From a checkpoint of a small transformer trained on Wikipedia.
Size: 2 heads of 64, MLP 640 GELU, 5.78M parameters.
Each number is 128 + 32 x the weight over its row's rms, rounded and kept within 0 to 255. Layers, rows and columns count from 0. Numbers have three digits each. The size before them is the row's rms in percent of the matrix's.

# down: layer 3 MLP down (transposed), 640x160, rms 0.223, rows 510-547, columns 0-79
# up: layer 3 MLP up, 640x160, rms 0.259, rows 511-548, columns 0-79
down510 109:133120108122117112123113184110079141107127182168126151106126140158119145133174134137085060063079111168165134156093176140137098154182172155198150126145091171049181087111060150163154127091133075155205133108077123093146115133128123134120175114
up511 102:167078156177129117138106150116172155076211108103119094171107181091160143145097085110103127134112045119134117097136136173099180126136144119140100171137129144156140147181100148093140085140161119141096176036129101073085105193148066098108130091
down511 092:164120093123142158137084187120135167123106093134163209073137128139086129178095142131135169122066183133082136069098128134115119137105110112122058129134114077202109113160141055106163139110159170192126176113144105101129189117154145139123125149
up512 095:162126056150126106070065102102079140139099167161107158202180152157196134125085103143191147066085152151150099176135070139144182053156161127070137100150128134086122164129130140152136085184102121110139127201138112157151144100087069071077127133
down512 104:117117133146122060123058113129098155128132142185168104150091103103122108099109113166138173113151144131108109161175161063110126101145149102109139139091106182119163158127129093143162120125154054129184090142155110151083110121119076139179094110
up513 103:115133191168133109100111142159199105136078125134061136124133201168157148155114104066113102067144172153151183118112135144069108151083063138189123117121165119096143147202163097101175102133118126120153141138152193106152124101155119193112136142
down513 095:127115062103157103149118104141139081141113158162162105127156164083097112081152135166163146138143116158131165131173146140120156099103144150086141123131113092133163086177091136079153169126141118138098093130108151161153075100123102168143108176
up514 105:111159176187116115113173127082106125150121158143169122105120108122152148181121090134143147070121139150126147104174123148138143120185155173095094125081087077135193145180095144108135126109123084123084017126068196142127114160148164124108072071
down514 106:083095144097080159113136104129111123149114163085139171152151126131138188078128134083176142100124080128133152187095103099183102128140082113125132117139200067141130150134144093078145091142116139117158185129132171144158172124087096149148140170
up515 104:105157194141152192155122149143145117160138166176198136116152129121157152128119133156156171165165092094111081168177107118143134118090106151151167125100128150141099134155097211149155148183107147073140145137086087166157109119134093174147168170
down515 104:154068158166117109164114188116067136143118117099153137129119114117120145140173131153183163090105136129119128119103219106093159139159138079082165123152114147053139074163100170168149155127089157127092141158120169166075125179122151113135196076
up516 105:144121102070105129131103097129099110136142209093121114136124078125110143182160078126065155165159119140129152144085064137165117161109145162135142140095100129135121149139150143079136133063181077116085167124062090103171189096116162146082092106
down516 109:181161120165178117111145079146179136122117177124058108053081148153142133113149144134083169135140055128137119147084158180145189076162109108113093120131186095186130179177184120132160128130098115112130094063089148131127167078122120147122078110
up517 103:093101139099134143157154128125120113141157112164151118176148074131120115085116083175140154124128147144124131116131061101099115143120155073175078086115091173162045118096130103159142135095084122113114081145111132115167104052180157139052159090
down517 115:202096099106151116162112142108086062144123140107116138179131160139147084159115141140141138120133121118086185153111120101102096120146061146094167130161136178159077122144103099162122083145072154096140190082168135133124143119104086109143092170
up518 096:104121102153158123129135155081083137107109152127177101099180093123191103130087091116091133153093172176130123115140093130137160128094181131051118106069097120101147162113103108125109096190102147081106135111054124154157159128162135155127094118
down518 106:124101078100086113140135120063109140104131170123108113130075151149145192174113110144108178130125180112078161093149135092158153094139139135087057112128145132130179090108096136188115206130141113076228125108141097133185155120173082162185103157
up519 098:156126126105107104126115167217104149161174186113114147064103168093166140147120072128142126108134126156080093157099104183176123140180090146106157137105128172151120077159098127084154111117147079104155185149162123061077137104084117173130096162
down519 098:110097088197153140178119104147144082109092085142111066120161179111150160093121100158193150133143105106125116133093078107135149098137131120128186155167136096066119167135173099127146043116096101123120098106135203102128088112147152076137123150
up520 087:172066132167057103127111105175157141132180105124167147159117111118181103137098107101092121120079122105085132154108152084128158131154093090115102121131084107196108153093109126125059105152075121095124141039158118135148112113126154078116091088
down520 090:139123131082117130125060149181060121125094110122135051097179200138128129113115094117130129122102145099077169208056108085121172149119121133114102110212119182124132125120091116129105147140071138152092122085089157176178145161139105143096154063
up521 093:161179141165121180105154176133171131150137128115159081124088157153116091104148136118094169114110130175112117168149157159117070066205173164166090218141127143114066104148103082143120151140117120129203134144165073151125111093115070158110099117
down521 102:076139132085122140194078100140102102148132147146087146171159136134133169112144118159134112161111145116128144098088120151125128163073076162054072132096098096118168122127122091102143141170174146121105133121113178132138105054134188159152136190
up522 102:163106119120126116067091140113090175108110170094042168099180128129157112193123129138137160127186065176134119140107045133106191118123144138137087110204113123185154089157172126125103128140151148110158123153127137130098161097111156163116083166
down522 095:157205150100146130117058139167149095118133086152173062119131211097150150093146131150132114062105151118073138110179068148129130111106139130064176138133123128106104138117061156097156087157187121178095138193135120098157107140142117139120144113
up523 094:146104152100144132107115104101161135067151137112146089149128078110143116103130120140183181124124159132128168122107126142156115120175140153169189104164162083100192160165136139089119131150159063118132152112121136099145218124197176154070140148
down523 102:093142160109110149116164135067152090135149125085122110106073121175091172112104026179096154116095132147115136142226163165163105116106117115090149106148104172178185137185143109138135169125105129130129086131079185130165116081124165120134102122
up524 104:143100218144109139116120120123158091149102118179127148113126147135124154103084208158094097108152105126168122126082166154150145099208163152149150189148115095100095193158194176167154164076159130120095218166118156147077116079132135137112132131
down524 098:142101126115154077161107144104135118168123170141137124136175092083077138108121109156145122070186188105127097127111171133174093145190101112128090125162102113171122092113174101111110106100141151113133095136125159086174156165071128126122144096
up525 101:129132154174120129113113135083122152161104153121118135087121088122142083174136216118148111119122166099129194167118140159138145155102178177053093187182081179072191090128095106114178195169139199112122092059143100068164112135108131099180065135
down525 112:111112187128116123088069124078126106123154170157131189058106116146122152109124175091128160140131140151087159079162194182101132164171135041073132074069101091113124106173118091090142122137157197122080184089094151166128138106089127140091135121
up526 097:169182126088093131129146153160129139180098176187151097145086111080145129210143145083089160098127152152132126141123158153102178111105093095078117169084214101118137097104198175153138122097079109132152180156050132132192058113143124165141152139
down526 106:173156113107107160152134147164092108113112101104162112122121126069095120190137171156132173062191102075100117189132142112094129120134087183114193134119140097066142184118131160164107142054069200184159136172152123096132126118124120179126145145
up527 092:134126165126183147139122091162119164094174119187096115131137118109128129145096148138059125125126157149151140095160070104138118157159113119149110139056117122206158129132112170061154072150114199180146071094123148140125161127087128120169122114
down527 092:161111101105117131120158149150133081130123136130096149102086143078131064153172078092069076139099101059093169197094135053102131141115155145142167114118150110087158110138153129137120143125085113183075155114200068104121128156153108123112070120
up528 100:119122119146101093147181132105075180104126179151103174112127077131086163134157165083153113123123111179081153113163115124104157162170116191183115168136130116194152145169104101067145120097112161158121119115127168123123125091077120108134147101
down528 103:114132061124154106110172124089192082125106053082148131138114201189162099130131036145096098184161157095153165129141188101103114120108130099085183130088171168102095110125163143152178131167147091167093180138126130084161161136141121139119119147
up529 111:096090184195176060102093080154151224163196102122166157093129148137181106176090143121093088159124180116125218167078163109130134115064117095150060095195125157103113113120131184108148154142146146179117115157122094112104116139145112171121097136
down529 094:191175081070087140144140158082156106175110180194148168144134088162111136165125081147106145152108125120085067083107190125124134085130142120129091125106151084132137095138122183143124144161052139099096116104141114209079157136134095089134112124
up530 104:127177126200215144144093153124112132173110133184139110187116073094133118157185133117132061108108092081103102103150096099113127162144125188146106145143153154139088143113120101128172135067096138146090118100102147101112128108078179146135151099
down530 102:167140188107110171161142091145064156100127071072126147146084137082143150130097083170153137116184152104130112176140155116158110109154106108155109103164111149137093127145128140116160110166070085140098085125111130124151121119063113089197150160
up531 098:144135195129105137101143113140124155194088174159130092117097131246085119125155155090135172160200145171087098098102125160099109129129092101110159150118103134148161116123112071108142139134166156113115145153140120076115156097090132097120163165
down531 101:098149122154120115126171178157094106155117077157126136124140163094146137157126129155079154069165164123116201073120169098153157093167092108093131115096122138168159066164097127173134066130143132134153113123091114075174140117120125146166133114
up532 100:133193103143081179120146147070150134074169155149190127099202087140159146185126031139152132114118110144104079130124109135155171057167110094130192128112136163151156070160141145100142109133149060125066122096153104114102113141121182099126172113
down532 099:111072155094115106112080123161104135187087121134175153140131138131138117142106184197156111157217092120107134122092121080030113135119136175155108179175150112088103106114114145100149162102147150162194097130126065153155170177148124139102168112
up533 106:179125131125167120172143104134123149198098127196153109132144104122120114181123113093055121134114120155158138136134111083181111115088148096123135151097158085065171171130117079129209053144133130130111152178114082088124120172134123132100072145
down533 102:131120111126134138151187144135100100161120146138123121069107144181132137137159120124164144156153105191147081119112090146121100073122120196088090135118127145140146074140122144090116107102157084038149128103108145201150108107088142143133145096
up534 103:167129052115101083182147119141130120157107136126153091085101107161111120137113122130121137156124171155077114139140175129132055110147102109121145147149057174101166135121146141156047111157075198174088105105110142095132094122141207120140135136
down534 102:162170140088140153137117144122114145201091061144094105111136105140139093153061147196130132140112119100185086094063145111155106165088173067198089158154155135155097120130141121144171111163115155093093119172133114067141149122127110091050117081
up535 112:154059124132124098096161120144128125197164112078048126160129176125099191119114187208180111153123141165231120102121112154107134151135091089163099105135081156133146107115129152138100113139108200065125123144063141168121165108132142130143113162
down535 108:113117173201109095092117155100093089112155089102104137158145145135108156085142091205174143155109067139077115142128153087137138136104157112137130145114094115170069121127173151139113140172133173148065081147126055113118162157155173158109189130
up536 115:122129115177100106060126098162164128145104144132128119132145094111130148203164126075140145120169144109132123183135164149117151155127159123099170093142122138154142185137088146145166138123114123156109091099094116109086089090091133167142126154
down536 111:175142125159113130064158123134129125100152136124126148113181093097156159201193153110122098120090184188078135104099100142143118067075130142108165106143132144140133103139082126161173140124090157091122161127124071107138104148146135170102134193
up537 094:187118158128127199131127139167120122168113131083098081157112126123132083109130119210175141152127141136161133075119119155161132120132119079093146080093127129143071135210157162162107163108097101162175128158119108090128146142170120098068093086
down537 097:134161119124127114123153169052154099118158066184160150106136089090119126099126130150126157038167124141137135079084115114103128099141113115103130141130154119075125112049067064091072135127131136139152100089104182152096131100090166040160146091
up538 104:116144161120163113168176157116177122130159201089094131084162180187164095159108134171128139168124142090107115117097098134132151056127163174161124129115064183047125146069115117130094123153131125116087133140107114140138117172140176158118075147
down538 107:107152129141167191098164171078063134123129121159119066134083127146121139097124116105125112100110127115156060089152192131095108091091129129177155126188148095103107150133106107109091120206086114095131150139106137085147111102079151177094169154
up539 090:125144199134172117081120094071072169143119086116127106124145180139045127137142144085177104158122133170113154135092148122084104132132146118111090089200092150131131112203133181132125099071177118094128080140147125079113134138106174135191122108
down539 100:128121103123079124139111082147147168109089138114091119158136109150116115076124083136163134101144157105154124065178138113120106130125140090180144138139145092137143208182173086130167134159142088165095141129135160141154141092141046185089098119
up540 093:090144135121109105212163086119084084160146150102184114168083187144096098137157135111132081099108135171134167147142151138152140117109120171090169141122098159112093101069126123097197092168122094156191130213073111124090126144145164148086182136
down540 099:113167125146169083108135149148120123136209153123108122141124138103094109049148162135137138161135111124118154125130115081137150139088154093195170155129129127124187106128078136082120100111150054119147109151160124110101141078138122123115117128
up541 088:149105153111134156142175125048108134127159158129148125104110142116105111130110141174108097125180071149096099072119134052107187118177099091082155120180128139112165102116117137082166102191141133110132142092139154154110161135156112132059170134
down541 093:130087114163097073167115189098124087122108070090119134144139174160123130196132150108121110161130121122087082164082084120132153145155113156138071128163086170090183077118148073099123116141157159139209149128091145122112094088155133151197202068
up542 097:152145186171196086128078131157146130166080141103113160144105097168166095142145180120124163195202181102159133120134145141120109142078073172087065046094092163158176094132101107126108096146151148116141100129147141089121115119082159074152161115
down542 098:127093123122135205127120187130091164137145127133098160083157193162123171144101105110110165175134145143105083073113143097151108119183110106143136130110082123147117138126164164109059143159108165106154207163107134118130092162135089145094127078
up543 096:120121112124167176104135142052143139095153096148169141128074166129157128097114126099101125174146057135122067167141112128101103095140099089113138126131104166177111099169123120143115153151094170193150151118111105110072107140154177134136121112
down543 110:128172159154172186137115047168143122162075134165081108126112105139137129151139113194213122119142150091117117118186056091133194143156175134078086120121180102091140091151137110129126167200159093210117062164136091188141130142152082143128127153
up544 092:193082103143135155177150087152105119152125155178136117083107092103131139141127135184151106131052110097056142143117133115110142157159151102112149102103149077116160114137173143112091161109108098218095124110142114176149113101099174161051148149
down544 098:094121060111145099094086125099080133132122111137134143143131141062087143083164117192146135093170107086077130143178133133125121095126108144128108150097098048123108123162102132095124129127133145203126127138149154147083127151126168151161098129
up545 098:131202173143155104091135080137135160078172140128123104105144222173152100098208185150202165169126108125152105122137098151157115126161058164207133081132138135114117140147113073109152120109162139162150142108106089102133086156120117128160095152
down545 091:161085071152134134140103144105122105175104150159083115140115142098100174144136090142062097162133166101108098115119102087104113150073138055083164187113106207102098117104100152129135152149111129100112154099115147152114156088146109075111162117
up546 104:081107080079097148151095090074112111156132100091129136149150183088161122091190138139146094161166141128166127084178113203128123184119111112176099093134151092107054143130153095140130185128160119125119089107132104107174106162136105133168150098
down546 102:102163156165156093149136178119064131102113169103113088098149096120098115161115144154138140193159142087099091092126121086139140082100125164065134136083058160157116115126090140077095102079166142104138133147173113195124110139084161149054180110
up547 096:132163166206159099158117152092104138139111219153094138100165146119100183095136122083099091157157118109133140106173112133121069179144122153133139076138110174147137178128142165161117115126154121128145126117118106154149105148168161095110151080
down547 095:158159105141120151211136097119150108151151175164087113162148078092084121134161118118122143126166124151114101136144106187155098182108158116091120162118161165127138167153090164137146142100067084159122137195108162151088147126116114081149101147
up548 105:080092167139122107164160112118187160100157152128173126111088133134130171138178160122128158150079127088145126175128139198097108083118106147152126098182122096079093177167135158136071105102100160174131144154109064114105108146133195116098177121